Each number is 500 + 50 x the weight over its row's rms, rounded and kept within 0 to 999. Layers, rows and columns count from 0. Numbers have three digits each. The size before them is the row's rms in percent of the matrix's.

# layer 3 MLP down (transposed), 1024x384, rms 0.0991, rows 252-323, columns 128-191
093:431531430506434521564481438608398513460483514426431427503529490500381605508473561492572539512533542509502550366441581554507477496530457440411510455486460411465445562482543457547421527471554516
103:551445517393431603458521481502534527519494424445394553523551543512553532503500530530442445496480560504556528497548443439535506543465556536473462495453445560464553548484491494493416550456547500
090:534505500548534483548474468515429426651541474568447509517610509544515469561492537570485400520490513491549464574501514464486506598555477514450586428536444457410540501550488483486465466510512506
098:497527497475480468508468481428481458496536482535472561513436507493456587504520476446480448455513529534472525593596558486416482556554488493551452465542473577443479476529543474386421591572501556
102:480490499499496500532501474559568450465542409527547453541522511536548445423545479483436419467467419460418484500539585442500502533537550450503523488410488451503602480417521524534544569487439407
107:548412537446457607441540550533482502495444537505594494520468581476394543398550571580464486507560479475465451563544523470531434495524538511381481445474447517460428574493528431393535504504467514
090:507480497553526526519518516496504420503533497433498527627495540491483480590513498559499469520470453512441497433486469520554541547506551465465465428471574523486483485554618481511485568408511559
102:525455410474503433445471544562543506488502559426554427438507560468540447421439489480502434543467466485521542495432543476560527537438436481447541424558524555487524449504504458529532437445501434
108:554487463567498568533465539487474525572462451585537521474445473469562564514497516503469539482569555516568478499475442419526469514537446482413548480450434549544523537495461501489462481492468533
101:532553527505490439438495485503581529509527436520482604549460443523500543580473525537545544426535440456505497591459546460581524568595562530407416457513410448419502448452428504597408434532427521
065:476414481425504470428498527502594536491496514444574442602464479455499567453470529453548586481479555501440465484552578461437549481510571466553479485528588553517506455573561464549422554527430483
102:454490515490561497415458447473482535452446431547573455545464579568453471492528430576445493540514567517549486448493503443451562497553413491419525493507555520528511578439485585553493476447539497
103:476506461389446473477454520542464502446554491563530603551509473488507486520547504442439537588524463444503484513446461559538530598451523543483549483519470465509492458593465461454493563584417458
101:422444538475539579510582502516430443561470398571501470452623495554474513524555517456501518483336547503561497511456468482496430515501544522465535505536467540402555447548407512424491442512510500
097:495486456471473505534567511486484544528500516467446507509375446493428327395536503516469614534533489580482556478550467506440490533458474511500451480363478495546450515508492523419496497511468517
102:478436496598559583471485464532469475535552402510543529579448521531530496545526520530423563523459543520481446512546460391407527553491485488443533486459475502463519465449471566461512452481550516
110:538608434593447416454533439520448510522488481536403554508492479505518477587559453560449534492483432436481532524560507446533595567493570444397496517521448422471482517558489527458496477580483529
095:465518483522497491517573464519509514486557405461432506531527468528429530405507541469482461458502502520492482483527552501425541430463471468470529551460517472431532528531434474522524499425526453
093:443538494429497550500560551478505512473450479482530397441543532438453535463505501523577513516533521493448415379483434405515461424497391525582341349515470612429515417464496371496530514412532476
099:525481480516545536467473547498458552408498456524466559569514537397428479523389530513518571486506516469518477479510410558486442501526420467543470585464519497455507540473407522462453526468616408
098:489470547532573579570501432404506540535416462456513507542534560533486496495592420468584419471514600462517528458569570567452567460473514525500546448490411514525526517384575469477452485501525533
108:536525515528421489377448540320576527423416516527512438515505499569478523470574473597520431384530488484509486599530519499561427525454565547540539613548469551450499458413463550465499520530464552
103:543515433520593548534451498515592503447434604536551476470478524497408633545503510465469551442489496538507532578531475478573438481559551574499413538454497587500395462522514526456487474506568568
102:464532502445509523548569504529443416454462489517445507535454411584578486601501474520457494488539473492583551472534470546535520441530495437406459466463471622477582464499602424540491567574449487
100:485489516485544418535499460510507390444554605549550418454475482386507539559467445475514530443429513514542594489502508512512478496493563493614513570501563580519483491564463539430521389449544581
063:488540568572522497450489437186502485499518571612458503570538519478536494514524590517512436437589523546577465568493564524605429448499528459485465528406557487504539505352537518480497533420484482
097:578469485521445476522584470457573532501571431388482575464462523531548479546412472511464412469596478543533464497531594533484508447456596464474436472475423536487467529525548564452516573443501497
099:434561572481528505503540563448420552477421605419527518514499476433412566574509400446537452497519500442523482555504515462439509577415506487567513495510562496530468347458544522487517563392445567
103:594450487517460483527504455571545441541414504472523455480507497549558529512477500529480516607438502563578509491528525461551497476481493576449416481548474533584389514536577433411528450534478439
103:517520500642453524493641428472495367468534465495532534504437479555499442470484503611522534504565577472500540510463536522502566517446463493440492562537510460599415570478505477553530443557446483
104:536603554519517547463423594545451474529531493530504494531550578560492571529538562456511487528463473515572536529532420467476433505408497472552535480561542441533428523526442448639473560451430619
103:451570488530541540508551581518426560602391497563474461398542468493500505499434524555504485557461462378380581538603499493476615494469521525529533491555516539468493500523545483568475566456508412
103:575447612543430494477494461533493545475572491527605531587435485484528530439445558557481451463476529547433466546513329557544458458358473508615510425518518486513497555532494475474471542550486504
109:555483457467622536526489448461455454519480432508552489471448518530509501462556558499559471527549453420587493508444446420519509471495511528469493574513544574537490650522463562556477415563501481
101:430512475573457508537426458542470460479553556503526612548522534529459560437549446527464548573483513366365549500470558473436462508558513539471457464532569481462453486453387491438519489525508516
094:600466408560503465488460515486514542531482523578470554417494544494357530549529474550497577509520466522572521530558528612485549530418513532478465513498470512452551453504502452472528523467531569
108:541450478556559537490608497503548510475530508478426468486477466544511493490505503565444494514499486433532565477495425486445403532468379498484494464423537434480535471588554526521595458527521572
077:520453549555495478473528522500514532481500532553494483467582468547480477557490446504488443534450366528512539605575495452519449567491483430506515503524483540508486542478547470495553528385527531
102:479493504623505516408498575433564497478662433532530478418510505587384480506552512483530421545507535502665407522452494479556534562554523458410536534520501566531525493448456514549535484500517482
106:432453516379403538458405494481482534518574619542509523464453491432495430473520459449477475450446466446473556469548543354455478448511412548451369529473523555536573484416435588484557498460455530
100:482509451441477317563458531556586468490481414508520521543439534493494407463548551434553517432464470594364508496558508554467594440602498570510512506480562496575475466450590474420427616563479493
085:495510520533513445470456583522540516520486490515553481578461483573425468438502619547538560513528472507465444492420575487532587577557516543490450532593461484399590419595518477533501451459478454
105:527487477539434509468510575503502497549559450559513571477493525436470520480561560450489485543416426590481436581537580526511488477436621544541434458412525451582551509551467409391482484468495480
092:507495427565404577535493457497567459445446418542560515560500487477384515550546540525511577541499420502439543534460528432441507512522513535577471585436525523516557492521514432381562527481587472
077:441479514445556388497457438409485458507419487428515485504495446498554509510502551454572386450535493507548530447527489582453453470564512355567540450586609555494494495479517441482487451549516594
102:533608513467483441513563570535546596447475465545485612472489517491443543464486468489541543491531485530495476478545585517459427516488494437527408540488472436457604568394540514578514463508489484
099:480510520481652479523553555481387509518448549538466495563505445462522435518523494510407545486455517413520520456476573491454496446526620592457491592505542434535502508503478481479522514492452506
102:445492518457470473540522506508517550485458434439369497450463531469445511516445521480506517498514411547560550451489488472465509452473473530542489496528524507509497405523518536501503586485520457
099:538578525531488480478459496561466551527477483526569469522532467548462446558541504508498555487451441581459491507540477392534527546453482524497529583590535519394482504476555462526530478563410510
107:572469412618511481543447550555416542556393473571594459545495499543449561573502537491460438528476436515483449577503521545495513520460537516506508480463434506529515541480438516421583476476498502
104:502551527529592528671484599490523511512461551465472577594541531481489484516471480552474492444457475450493529548467475543415374395584540598504505550505410445508444409441472443508442520589582427
100:575517517476440473454493378429464517481536518531445495482477427418450475508469488485464544583599448446466468543446554547438551455525597479531555517531476342647535537517518517555493435515531491
107:526586433478372519460441563623454409466539515545520408513500565427527498450477540500587451421453483464546487471571488460602439413537509591492553493506511530522568515486508508495496484508549475
100:501562433558465644549460488608465504483546402599485430494565408570543588516602492596424465582568442486474509487542444440492550564403588563579542498554532477522447450403520522507421518481483516
092:540434539515469492459543475462517532440453504443466504498622563468574468508595488536484516554540450468513537492489474609518451505502465617423515443463517512552483667538532511588530564464529489
098:513414461485431454538488493515592543485550489569416512465515469450530430448530490412506547427490433436497497445511499519431526518464430545461527476526537529510484437487594598558460499479494466
096:550516412488529557520589436466457485500545590422539548447493530571553486522530437633521501437456419448514528481501480518467492471539557478554474498508447485466583616589490447500563426541569522
107:476516477522581529509533547554486529530454550497554468454523583502522603504494572509443479541472481498434464488474439532510437432490509490483524511587519429511497449556470576539576482546383593
100:589372486473472437522522523457450532486465460496589502380429536481512562461584494526537504607428635476585521488478449560434444384517517473550488434474505515533520530447381431528498503539538577
106:498517518574494535500450490409500473441506527476593445510472482471464527520447374470561532509407536434534431580448517495413451502534564408502550565546453521473424521519508533460589554486470402
107:548506482504486483547462509571501447541579491433515487428533449472466507460509474504403461544484497415430411491547564539431540520558502506557475469507437447455545463492509400488480537527626559
102:454529526517574551406505425455549527532391445452487433512415511496503437506459630512608586509593381443579492446515527537436575444477545517471447491425415555512487435461463471498492417415465511
097:585465528503450483506415489463529529459573478406407583553484531532475559446581476589399502482574556518476512536458413535500476479467492457482533437463488414370493478520496524464472613564595486
097:505472476562488483594607550525512517444461563447642477492510486553552463493546604503587558487507507508573454527454512397470564560484567527424584512472535475511532527577446436561462584537500607
102:519491473490448534513496497452551481497534533532463651566572449511491464509491468500535550444535424482432443552583424633578613429464491517547561462499493402479581473472527444407498425526434431
107:577497461523489511494492505472478447499489553539516498521432571509516542480529471496440490555511437512495388628461514471460433425520483467511498486547540477525524551529521479469439467499467507
105:589544569429513632437513510493450440593436474593589459491490503508481522438474497451497521509579526539479464476616664476426454429597526481597461451462568519583512529515431499444455511470447532
103:551501449431552470474464461376460433506546434438610537455527486528461548463429422498491437548477447495503487479466572527510515520483420517515462540508547492439491521445586435430450516613438399
097:557511474462501502468491513501520536453537466469430545385509574509473594443451502527462529424484495452535485466516433472504442607455497400444451482443504475460471534510460437546484534533559526
102:487519536558524553482597481477475491481480538461462497623524483604610497471514467478541434384458453549495459518498421519555513459529493470567448510567508541454548531493516547518502484468455433
104:461395526580408478490608501487453587517569413419488563488468498514544580477403493531435504371514541506529524528490536546502508447446520478559463530447424526527455470472480517386441574564465501
098:485500471425453488506407471499501551518513584478477419540456502490563467509400569539531513440339531465482593456485541434498490538476453573554547608524561379456451505520520532518446536494542520
# layer 3 MLP gate, 1024x384, rms 0.067, rows 253-323, columns 128-191
096:437399470507475554554452421517512448389386406461496468517462559433466515471513494387427557506473471469508441419490557446513504530510571579444417538477509483416412493463511511487474482481494350
094:533434542397470575521570526441492430488522434519489577417477579484526527484555479411486589533563490517479454432482444466513356514402506494507593469501535526497573518466473421549460534560505512
100:509431477482472441568596486435589504551486572481517434450518462495473512518506448570495521491516462523453393508537571491415596491522477558552469555491462464469473463525582532520442514421517511
101:550589516583431521426423507467458546500439509492402582560457459508489620539449521541535589437473471564510525560460458549497572445425455547483524527498459557604450540565571439417443525504459493
105:513489569458572587435467520472545589404451469496463515479489546460524575452451489471480488340493506514524448495483540524526529552514486460594567491542539454550497458506515474474646470574552531
097:437575507499483556405429540479516572410511435474495485438422375507456550420491501434477513517486505482538361381413509511470485460498506483514560505503374489549490470428489498449592414505534470
103:621460522563494478449409531549465555541537463474449438548537408538435530471492458459505440415479510406476535516496572579510437545506506480515515448542477557519448441511507521469475586431508412
103:473459470459397519573490600467589519523487447469471528427567428417425493592439388468500507426455554503474471465520500599514427544462493389553478523522414606439541398481523580464530576534469514
103:455638453501535469409535568514547487531494393561564556587468534483471523442525437584506570604512555497508489495383584513469534414472534590412531534511510406485463476398409467559473436482468501
070:491468616564426568425467474475387613499435580508521431519600413478503530515456495507450521469528502465473494469437451466574571556530557433561447574576496545477547491570497488402483612536545459
103:488479500438479585602548476452526445465516512527469498455579493444487530408528532427584516475444497544507565488462475523534434521497629459459443543458438453473415495526469415495482402596561448
101:471551539434422487439556489437516477513478510516471421516461510502536557526508507507543500519383512496537638633405437508520527544580478509601425530526462450447481486499571620499533536471504452
104:503577532468484458475567484541480509399498557528440466555575501500495526510472483567533575568507399399486624493477510550477511488518503629529504425450569571505488445488490579520489440535517424
097:548531475499416476413359476523531493562637524484514524549555492495466526596532494471407499517483460489584620452455472476370457487542495464614658558453539497612554474499621467488412468524549559
106:617503443486564480503468477478517505532413511447469476524443432527426489498580481515535532542437581490579536462483414462636525583487564548457501534488627478466598538467475562507507432547420540
104:453537517436486419529474488464427419519455419524505491425470423465553461415448579533473518497392578467528500537499489430522546474599498441562469462526608520472532569424516440484497459522533485
097:476439513497447526466547433498481540503518483516434549521548462538564533588540508541517427470526449465459550500518516448553543520518438530500466480499472636582451491559447475543490561558472536
094:476514434482513501429514594479501525493502438502442501462512460453490577480454613504455482607482467546460564408452447447539439503544468565607465395526498462400491551435525487487499413452493513
103:498505523478492446495485490457452503539449504489491484512490540501418472571469447505470465556542525529582553463496573532565585540407460509506571422485537611461501510478486549492522460576353592
099:372574489568687593525532475589528627472497543535498482522472530527549570624529454476467448477487477491512466529490532542451532526492444564519561445437447449441503455451356533412552469504508602
106:533470476465533560556567487470545568438500508553374472495596451555529547553519453554513544519567449474429478588560467598525599464419456460468520484549468545485521501568537486522462544523476515
109:460448594576495469465471427475416502540496533538501563481535447439516498452560583586560425481470440541520495483549508575478522575562509450579578404518555418460512482534413504423485430432493495
101:514483480430495537431419525591511507452498491514517473478488435594518510444499371492467454517533519496491491476472463491394465513566455475531468541444555529583479556473502457462554503480494518
099:397535559446478538523564427488423457450411482523457541466495500486487435466493492442507529601504476456471572415384537484447552464510469491459526440387488457472429511481512509485457419560527482
128:544483489441452450400492461516484546473430419432518475511428328409426561502518421484543626575432479473458517492512512478443505462439470397457544512521558449536408516518540431473455443496543523
095:468407468624464425438464458592496495482523555571495592532526495505433471581467443590490669542510503420548440502418444419504550538539446520472479518502474550531493474444467500535579549543530513
101:543569564509496591452552441467455474389386446464477511570570437462559501434537521445432491464512555492473437574548467492449542481521449513599526513494515500475518429529500448504500438442468605
100:484522561415420499416452455459460551556539418564505586494487419528519500563455522460458490458502494463392428439448490550454559573443486526488430586400509576432610453496472524472492502518499453
108:478500484468466455443517490482549408442415571468473545567536447496481474453546472493530536452488460534499466435414480349465506540592501546526532564545414523472519561462580561468533454623507450
102:501605469534436513487401497476479508551447532534562516418449502612480476457490480492563479478466391434611523454514431417512470511496489482529547546525501491484487499397467422477502574510451570
101:436502479501458525508573593461415542550434519575517533475557401526474544554430433545501534508516522471520539483506460494406554477587569473564535591542530516588583557392546451521514434578474528
099:456527488526453513521490504595547483533426536543551510527527537550548484547481564485519508510469450505383464522502468492545404495516515499430489520546455494578535534521512557472474452513430584
108:537552496527516577460342445461445546533468433509487439421466518539506516511540565377534496550431457510462502513583465470378500503505440514502497513500482603478572546505577555503497480488475522
104:534471431412401400560496512357481514453481426584461497577531421492490506538552582416517539487524451442503571508472478428458604575518477432548460592496476568473493446546530504480478473535527461
089:557447463600457526498573457493489493439559582517497464523483476475408511578453499551525572500518480545542547493425541503440577502478504474352572506540501522503506509494519433522508501465451511
104:501504468492515479537466509528569543530541557502478489500508459544498547521451586490478511390432508523463524425451555582507514495527538540560439474446473522505422434536617491522479563407547559
070:529565395453489547529416485544501541540503493501491540453491500490436485528390473481445499505534420552503473584528527431526512492576644396460516394558422559558413482420480563461498538492512492
106:408528577550420562503535453548487533509464381488473509504509444549454538597476416479492437479553494491534594513559544449484434476571503478524617499433431507554574496496568482550544524517447537
108:558616451603510385547456514582427413471490487438540382569538508513523552438490470501495442529562487542518557570447529560531503516506550414481609443441478512449516440496575444549558496511503523
102:523497601522556610603441495444427544446431474502565408471408450464453453495499514538500475501500519524586542591453532493551373503540464462586536453560460534435526444555478410488465534502572444
083:498465530451506478433564542528567479440560458415588427548519512453535571529461525514464604547472501445537437430453488525532553576518466496561463519468490508488456383575501483589498538485507482
106:533415555446555562541535537570478459437408474397559552497517539529539526529453475479509472547480666518439543470476488484502503542495474462561574576487492438483426406516466476533531426600560551
091:508537494494530586502555496521591461564536490553538553408509439439511444539631568589458543508588524591506559450442520554515496465424477473508491477503525468472473436496499583493439517522539483
072:599526559534421541541523525499588464411490458598499504471427498479470456502482515569473542559482440498429506579423544455532507399383429564469521481426442413486489540495481595473525582464482548
104:495424480507489501479512512388433514550507427545453549530508467508559522467427446538476553467549497468503524478513453484533532486474477550427519371477469578578460426528516541531474626517512559
109:495518379435503570482482544448547501472497532391550513509448453539569526449544505552580458508513520533551502520545465507445500576513438538585474464521489465493507527552525442467553567588566470
105:525489531460505563512482541398452479466547510483658517459501447523564500461475507492420478530451447476454521464578503454518477439528528561383571499500437469507584409430429447556389399530525470
093:431476523559547467535519537446479434493521496562530529543471490450582376495513510578579486557431468504578522516461552479474493593568578496480419511535605573535521447458467497547598557505499576
111:552487512611462459487490545550469527449472467481485506512512551515377521651513495528514471493468493473444561489598538500511534505489512500531465446435471538490491587495587473461445522569412435
102:467521526525574523532403524504540448484594431446425627515550630555554551457452443523505425439521422546571463497432518505556526471588513544509480581505459486531444569526456429522501582477516484
095:523551569522512588387509593495513538580448551529575492469497497613502590501540487536513496448474454560488489488511528504500544452462426491451425494548506530512485626509513525537538521610475474
106:538540445438469449500455562474480426519474449509495443610462540527429537479562449542479471524473527454460470554544604458547449416519564663552485456461475458508507472541458440520490495497364519
101:499497426553442509518496489506502543448486456540523550544473415534573529428500460503406476529461514518525429389543457421505462557378483529532508564570508447503454523440534516489466506427495490
091:515548512475434550476555518564481451464516478511439404402436537450481400582450582485539472539466538472531492480550459568413552457469535550481541385541506558562464549469487538493465564442492517
101:534534509549443432551537463663513510601500492548536485514609532428500397493514548518385461528511603496491603511464481561425598489532454454530489464443461467469496453464446524465536440476487562
095:467499540523484476578491454528501418488422515565467465575433482423453535509522526408532445433545487598561497538537493434483462478507504492477471523534453534475373423418463467491567440474627510
098:477538481414471567501578461539465488486521532553484557540551535526431554482484479493518523531489524470554561484515465457472514544517378566488480478511541498434492500434397455464500377588495451
102:468523514478527533493547488455453525462473490510526525562529520502540438405498512494492446532568404612474485500445455374551510516476453625509537394528470567462501536436459479553484498551425548
106:468564518490547377457588603428489468447395439532493493515499593547507541388496528481577587467542470434472439536538444564454580461480529531481490482428466380491525502467478545514523589459551411
099:512546492446482573478471545504540372452487531505543575514630556526435503519493505603430512549451488599437474485542554545427554443537514436551531516542445474504604533497520578522481484545526567
097:486396539518471522413449487435489482476467491466475519429616477498506492516477498531571509555597504503438481564489531560437568413545476366511473440505450502436452477490540421488465476431614573
092:548537457487426432498500423529505484521558499526504563561554501391428557504401497515496454524423527493607515524488430550553443461531496460423492473449394487547424565445457511522477564561519517
097:540432549547481466532510488509448494565470553490628436532550527525560459628458537485576619573437484482533475533531483491559592423519515432458548531536498428526545518488523524548423529479455498
099:420498563539495482497329571555480591518553499478568463506476548550523543447516536496454545485516481549531532466540562503473496589601502486472552454526510495463497541442491535491565525578520514
106:451532514542467425503621322512467536509487471502487621446477515485467517508390529497526429467544555562507415409513403449504435494478591590604527481486509416542499511412504485428578473507423451
106:468525548424484451419419406551566557522534530547461510462523529459446569564484418483413447461509470517547532532495486487441417580501493514512511513441439491508492577455503572471450483448471545
098:419502495527510421542446520527477497468520446569518463497499519593514437467595505518461565524515539463521472373580526462478422481493499528475440526533558506482473385576570510503610509497438444
100:426508509437512488454473432383537518458538498421600505604574461452572504553566524454550495546560519494481487502427505459499530478536498448529508552425493441460506419498482513462548456502416448
104:540478476517517528508539535510512409592510547468484493411525494506397488418406504399490555477478455517553538683490506476562507442566512470538585630477409492468499527516514587471493583427511512
103:529515486494508516507473556489422500440379467489451588499508409518521519464380455507470455466504535497505401447431399448547499513466595550574525476452398470467454524514538490450495583483598466
101:514529509437362535428497477487484496544452499527497410517535559498401431512554569451550371484471507474537491477439475446484559505464467414504538491454456511487600456547552458513566510479521506
# layer 3 MLP up, 1024x384, rms 0.0693, rows 253-323, columns 128-191
099:495513563471474563459537568495542548551545573513560448509475493482467464463456530549627580486476476547481388476472573559460494488509380494485499464472498521527524411527483452442519451433535461
092:556523449499434461523547508539481485384556535459523559440442455512435516588528442415508553380524528428468575519421519525460452400595573521520440537426556509535427493492517601424471510420587460
096:478408441438510494468473502492495453528442522521451400417559469491463490582430457571532432497487511549489402555517465518467487537492473419522548600499577387454477511455527484553449416443427490
106:493475537526548508465560505411475574476481530530507501462386478545409523564487453584534509554506625565470518406471482555520508395406456576432438528563574486499466401517550573508458515490465476
107:487516502519477528550532520510485520467481456433462480503507495524561514560519467490544522502457459388498519508561561515439501498538471499572492441439562531510457518499497480558485510562510532
100:472505468433490489449507468457550557479484514527492565476418440502510540543503523505468546341509486455546492486579551540510498519492450545517393571487476460480492572472462487509568403601443431
099:575520511451497587564374483502445484455558535510598443485587473486472547543581498591456480459531473554503399558428479549505518568564483474536557556526444486462565571466501462484511479461427576
103:495546470524546492459511528559525488489569486508514426500502524486462517423471546540509497612491469528489383487469547468513499440474589497517508507530544444507448419408606482452515509495507470
095:510505481521462443638464477536523513525506443510467413388497591493456372611521517488519450509503540457510478456447430483503486449442519513602466489370499443499456424579499524457480553484475546
077:499539468513492435588531456535428479528610505517412522510486500568489451481490394520470508492465467484569549505417443544555440475400428588483536487568552449500461586432512500517529487446528565
101:561382494536494515448508633530524467564476567506492569553509495493508491510498539495499532502574541433468436507432489459572565537466466493380540576447426506475593528487423527444529558487474505
104:446549438583485495553523477494556510456520536506535520437527487496480480464507455451433492498465410470498384501537535501467524568466465520407430541429408504569538489487496514526603532541485488
102:368588534490499521608466417506543450502419419449377401526526536504505445460574443576537485494602480538563468532519514559486575424490472464528488546459469463537468631443402515513503531489457586
099:579382633600503461472486513513590534455498452555519510560534524469529502499423438499457481545488507456551513602515467506504441557523558595554494544561515519578550551516578469570438509400454500
103:486530424520527515514454568363549512529507588504431509469484543445478454518472445547525426525474432588481448476445500512488462475486535425541521568541531468482519512506459408407556475523468480
109:489487560490495484489494498545533564506528510516523517504511425506502465462576520466505410456588552465416532544573488524564529457584519492547524609548543477561474504571493481539506401466566559
095:605484548494441589382503453529422497544512583460495531461551424547574501503520494456581497471569479582479531448471462474473603561498494529526479456591504538551494482534502407539508493515473595
090:504457385574514488552520387514552478523452442570510560558496497511472592399507523463488524542446495484473525522452503548489492571505513435496573594463500509482437599490456591537511501536438618
096:595521527513462500439532534525437465569504538581489513532504519517461516537348512571448504580513552465512526403495533391541502500425508473503516454453471574436404565489496457446452490536452452
100:487506470492471435430461553494488459465429572410511547502467530519477568551439485533564479475507452508475545490407412498459494508481411493532457591443380537541529524500516496482593600625513406
107:545370504488544550479491567598521539504436568568537549526499516564480429561539449459490458599532537572474504628560509511475487487428495479381520490568461517534450450467556523429549553475453544
107:446455490407496486589571594549492494486460420488628528577520402520571479477407440515512561552552507488526535530462484519466450436452471475534463576502467461483476492481557535425468518574525505
102:448466542513474489503511504583534540536552547397506523492575537553533549437448632547465522505524431545403475547515468439520495516482500508498560542548472448467424558492515572574557493429531560
095:556468533409452544463588514567499537410434525540565347515465448515517441506465427439419554477446390529529484450429471446479523529496469509382467484432577493450504594456566545462399532443495543
128:474527421511538523601592490539504418541545560513475460510583658553570482485461611564485380488559503509495483503492500505470498527541501510541451532446436510496537495494512559549557577469512502
096:455511528458504520506534585468507566464503467462525463594498622462541360462531430511467587526555503378490515553527455561379494450478530472475533491437467555514416569508516452434490508547483535
104:553421494524490489537453478474486447584460471553411471599541532487464513441503552475487531521590420589400507527567555466534489385496470497390456548603526467512459605540555494538535483535645437
104:435457501531493515530421495515467540484577548472483498538477391483553485516563464469484475429535491559490450474558525505492420577634443460578484513485485512563529513460528513500445450528491558
102:508547501424476488491436600572518592451425507501524502581537599503552514484419449547636485529494454537443435500471501580490479491508477495529471537446531508533517479488463448549557563525571512
102:511498454510481456610469473492494559538528493449521517463453468464449482421466494446462518552482561509426501514508396458438633580538481504481513483485549560579525570517500635377404535521422487
103:422506490440431499525476519428502528490479476528557527469497507576527534524522531510479436409501489386444555520581538481472495519481485505521506526465447529502627428561417487496465580554461511
102:497533472537488477496499456531457523538506524612471535449492515493431554462512538476468466498394510607419486543507478456507491527514517453385538581529522470567466469489527515386523425543469487
115:550568502486439563519516488555536501478537479580568446496478468499522418520549538510455472556608524450507482459471625538414537510540430457544431407460552483511569551450589566442542462395545460
102:515394412449489486495498465389530499514506488565427449495531446472534466639508548475524515470516550519434590377477535519480551562441466460530424560457490563509582518642551468422508447525542520
091:467565524494477463498543491556506444445539485400488519494553546474552508436465566462538407479477519413406430472419594430575489399506424527511544514561575475491450521560468505518469463479538496
102:646499449482489487450563439374519558438592501556510399433578553448506546513392494466501514488494497511505421539528497566465508472500533502437461540446405512396534344568488519452503450470536528
082:493508338467561494511524508453550496540550509390468536448420489493481461520415473579517443506460554503554348439441525473515486493542579458500601496520566553541444520546540537565498537527337444
102:555499446431470458579494550508500524471448554438529504469528504472512519573492528504484528506527479593481512495544378513493517460467542486539323483497619383483455510482505510448509460472616490
110:611513472526592492507594462358481607486484516522558522526556525515486450508509500449440530484614528530580543528472512501478459538451444625485605451372562477438513456521511496444494497491561543
102:532502482515560642470548464510428489455453489466600538437518509455462515541449440542423498467450529438511456473490492455512584484412448473600453468523447536509466467544551510530510491547538407
085:429492527446557495497425496532475506506533552490547485516522457495500547441441484416522518576460456467597639437548503496418423525481480591500519526446455454560506508404574533553503537514512498
104:468520494481559507446503407505584492436512445512439565524461427514561459468478455533471442463555481474506500553570537412576566517532481500558536542537554443465518378507494533506511633476488503
092:572562591568578500505544494474486467631544450613497527474530479467635554512482510552592495516552560481591486442497502575525558451488523501495531498489596494446478542457511480522474468435537458
076:557466427563502596462494583468527442474468514642536438549561574505511535537433390569476517510450466529535460428508505322459531473445553475479535561397420515490557451473521465506448428417536417
102:552466511548514534516409467485376472455494468428541415553526489501414565477532483442521491507482556521417482451517442541486498488545427540455419547469505525459564545551466457401463449543458466
101:554487496417476518489398527551491422568496594385496580474530561486535561538489451558479463542543518494517548450452512451486475550454526478636489494480484486489556374490547529472430420510407574
099:474608534499510451445435474499470431502523433456593523554575525486542527511444430473551498450409455508518459486387613593549510451526362464492484515547577554518577436518494489387514514506411543
093:526552459518478377496514541416563500527521517514523479565490491531503483553443565514549548496597554432610620450422392496484537370357484519501535484441545398541530481480381486623528554456547643
112:440474473483488549390570446525457382510522584447537464503473408548558555471489494435509574549466444533515548542443500528476513475526537502541537436538532475435437534451451570486550506422446545
104:536476431485501441511533549440535537459492468503511531467494503492510531532502519437516450588490524557587463376521440490506502552453472520430426525491493544503516616480582550509444490508444538
096:497435478533491516343435563522462462521465476483566433467492525655511503560530516494539436485455550638465566405475509481525468497628520461468458503584472581500532611500434507513509450524520567
101:509499496444475528475489517470541480430448613585413413525540386546516464447507459568439535538438482536527546514420513500467533577438526439510506454447414512500475548500489461465421579534445499
100:354556615444465417464507409471533498522530506530457544560479487546469487464496549481446557353474454593492472514462601544446435523508525417430518466443441489556526580535467490538533495514495501
094:497477390454561613535537475488532435478516502569524495464451403526474510574411495480570525554418485462466462426532486456577505476479511441519571507521529517450542544445474499426502572493526521
100:458505548601569577519479466527559567512548410503430550495521526496612415489437513476509487467503531560471478616559462400520496549482513373489525530549517538484531478412466452461550401504403496
093:514504588443486566466480492378442491530434441520557465496505563492433503468591517438449534471570517502482545563494573447573520509482485475542514413499519464494430413524467480523447453469503470
100:462443551595503498570528383523561444563500486485465473477432480558443509523423478552495562553523503527492498382503573519553500519491561404574453435561544538524484550515505516509498500551611521
098:488526586539453536409448508477508515449521551477392534524570499441479486465584436531473456486510477476499486450475439584549594475504596523514520552518478445466517503475461468436598527526554514
103:488409421439498513484562444521457551469545496446496550556404450543462530507572590565410535592536426526506522482477496536639564506448462541502460453447552485471547514507530495496461520580504601
106:511419486459514564495549564541467573553533512467560509478465528508402475409470514481524504534481518522608549443495451514487475507455525534581505505560475508447483556489535546501440520495429565
100:525514448493475535574439478476500389462493545481502490477534533441446510488585413498494479552393582511519523492446434478504503527518455426442593498434517491479463478550521545476474626680578487
088:503551463469510485530543528588594447523479514441503485531571476484497553502535495512614469575526488473425429520538548568472572482436505550390512464455470554478399540551504478530536519602540485
097:478556525425496571511404448530548478516525543536473399472476505561531405563393450551485465520457504437517534443532493539543446506524544589565466466605393600472547491512461446435534411455507571
095:484524550401616415412438484462462488505477575498582430516461458444497489443492557580505433412505557519457456533446497486467487487488560518529523580573543569459519492568469463534595485508520478
103:523513436621491398555547526444481544521605546521496452509498438405510503438468499514437583499547541571490589520568493579518506512515544485440539572476480599427460542577525426488507479482580483
103:486517377520454417521536548486465527429452403541488525448520465547510498588528557518517493493488486520449463415467508540398452494531466456521465416452506511500535506572476475545488511489518517
102:469515508531422538525483515430475433484467483436380479441466497455514503575527475485458496445527533492444470556576465422516494539529571450514492443562444574462579549436526477528496531463519523
094:517421486503444534488521439506568420451469475478504449577567461462525449525525460499527481565432511585498537546516515545462538458559556522487566512577489518491521465455599459471532504450499532
105:543449501432475512514502516481568493547465549441448489533543533476421455564475530424526453493561583589449592520515481512453450490497522421512487479511551469472498486463416490571493438539459445
103:589410425524522482603540547561471446423553480497468519517534387530513472560513607458513490466557519432489503453524504470513509485536490465556499483444438523470438486531402563476461493487536411
101:501505536553501433530457467480557435472491587454428459433469512451510613431530484513529452588517489609602510472576473472478473435457571476487398416482450492515500593487469523418495442515508508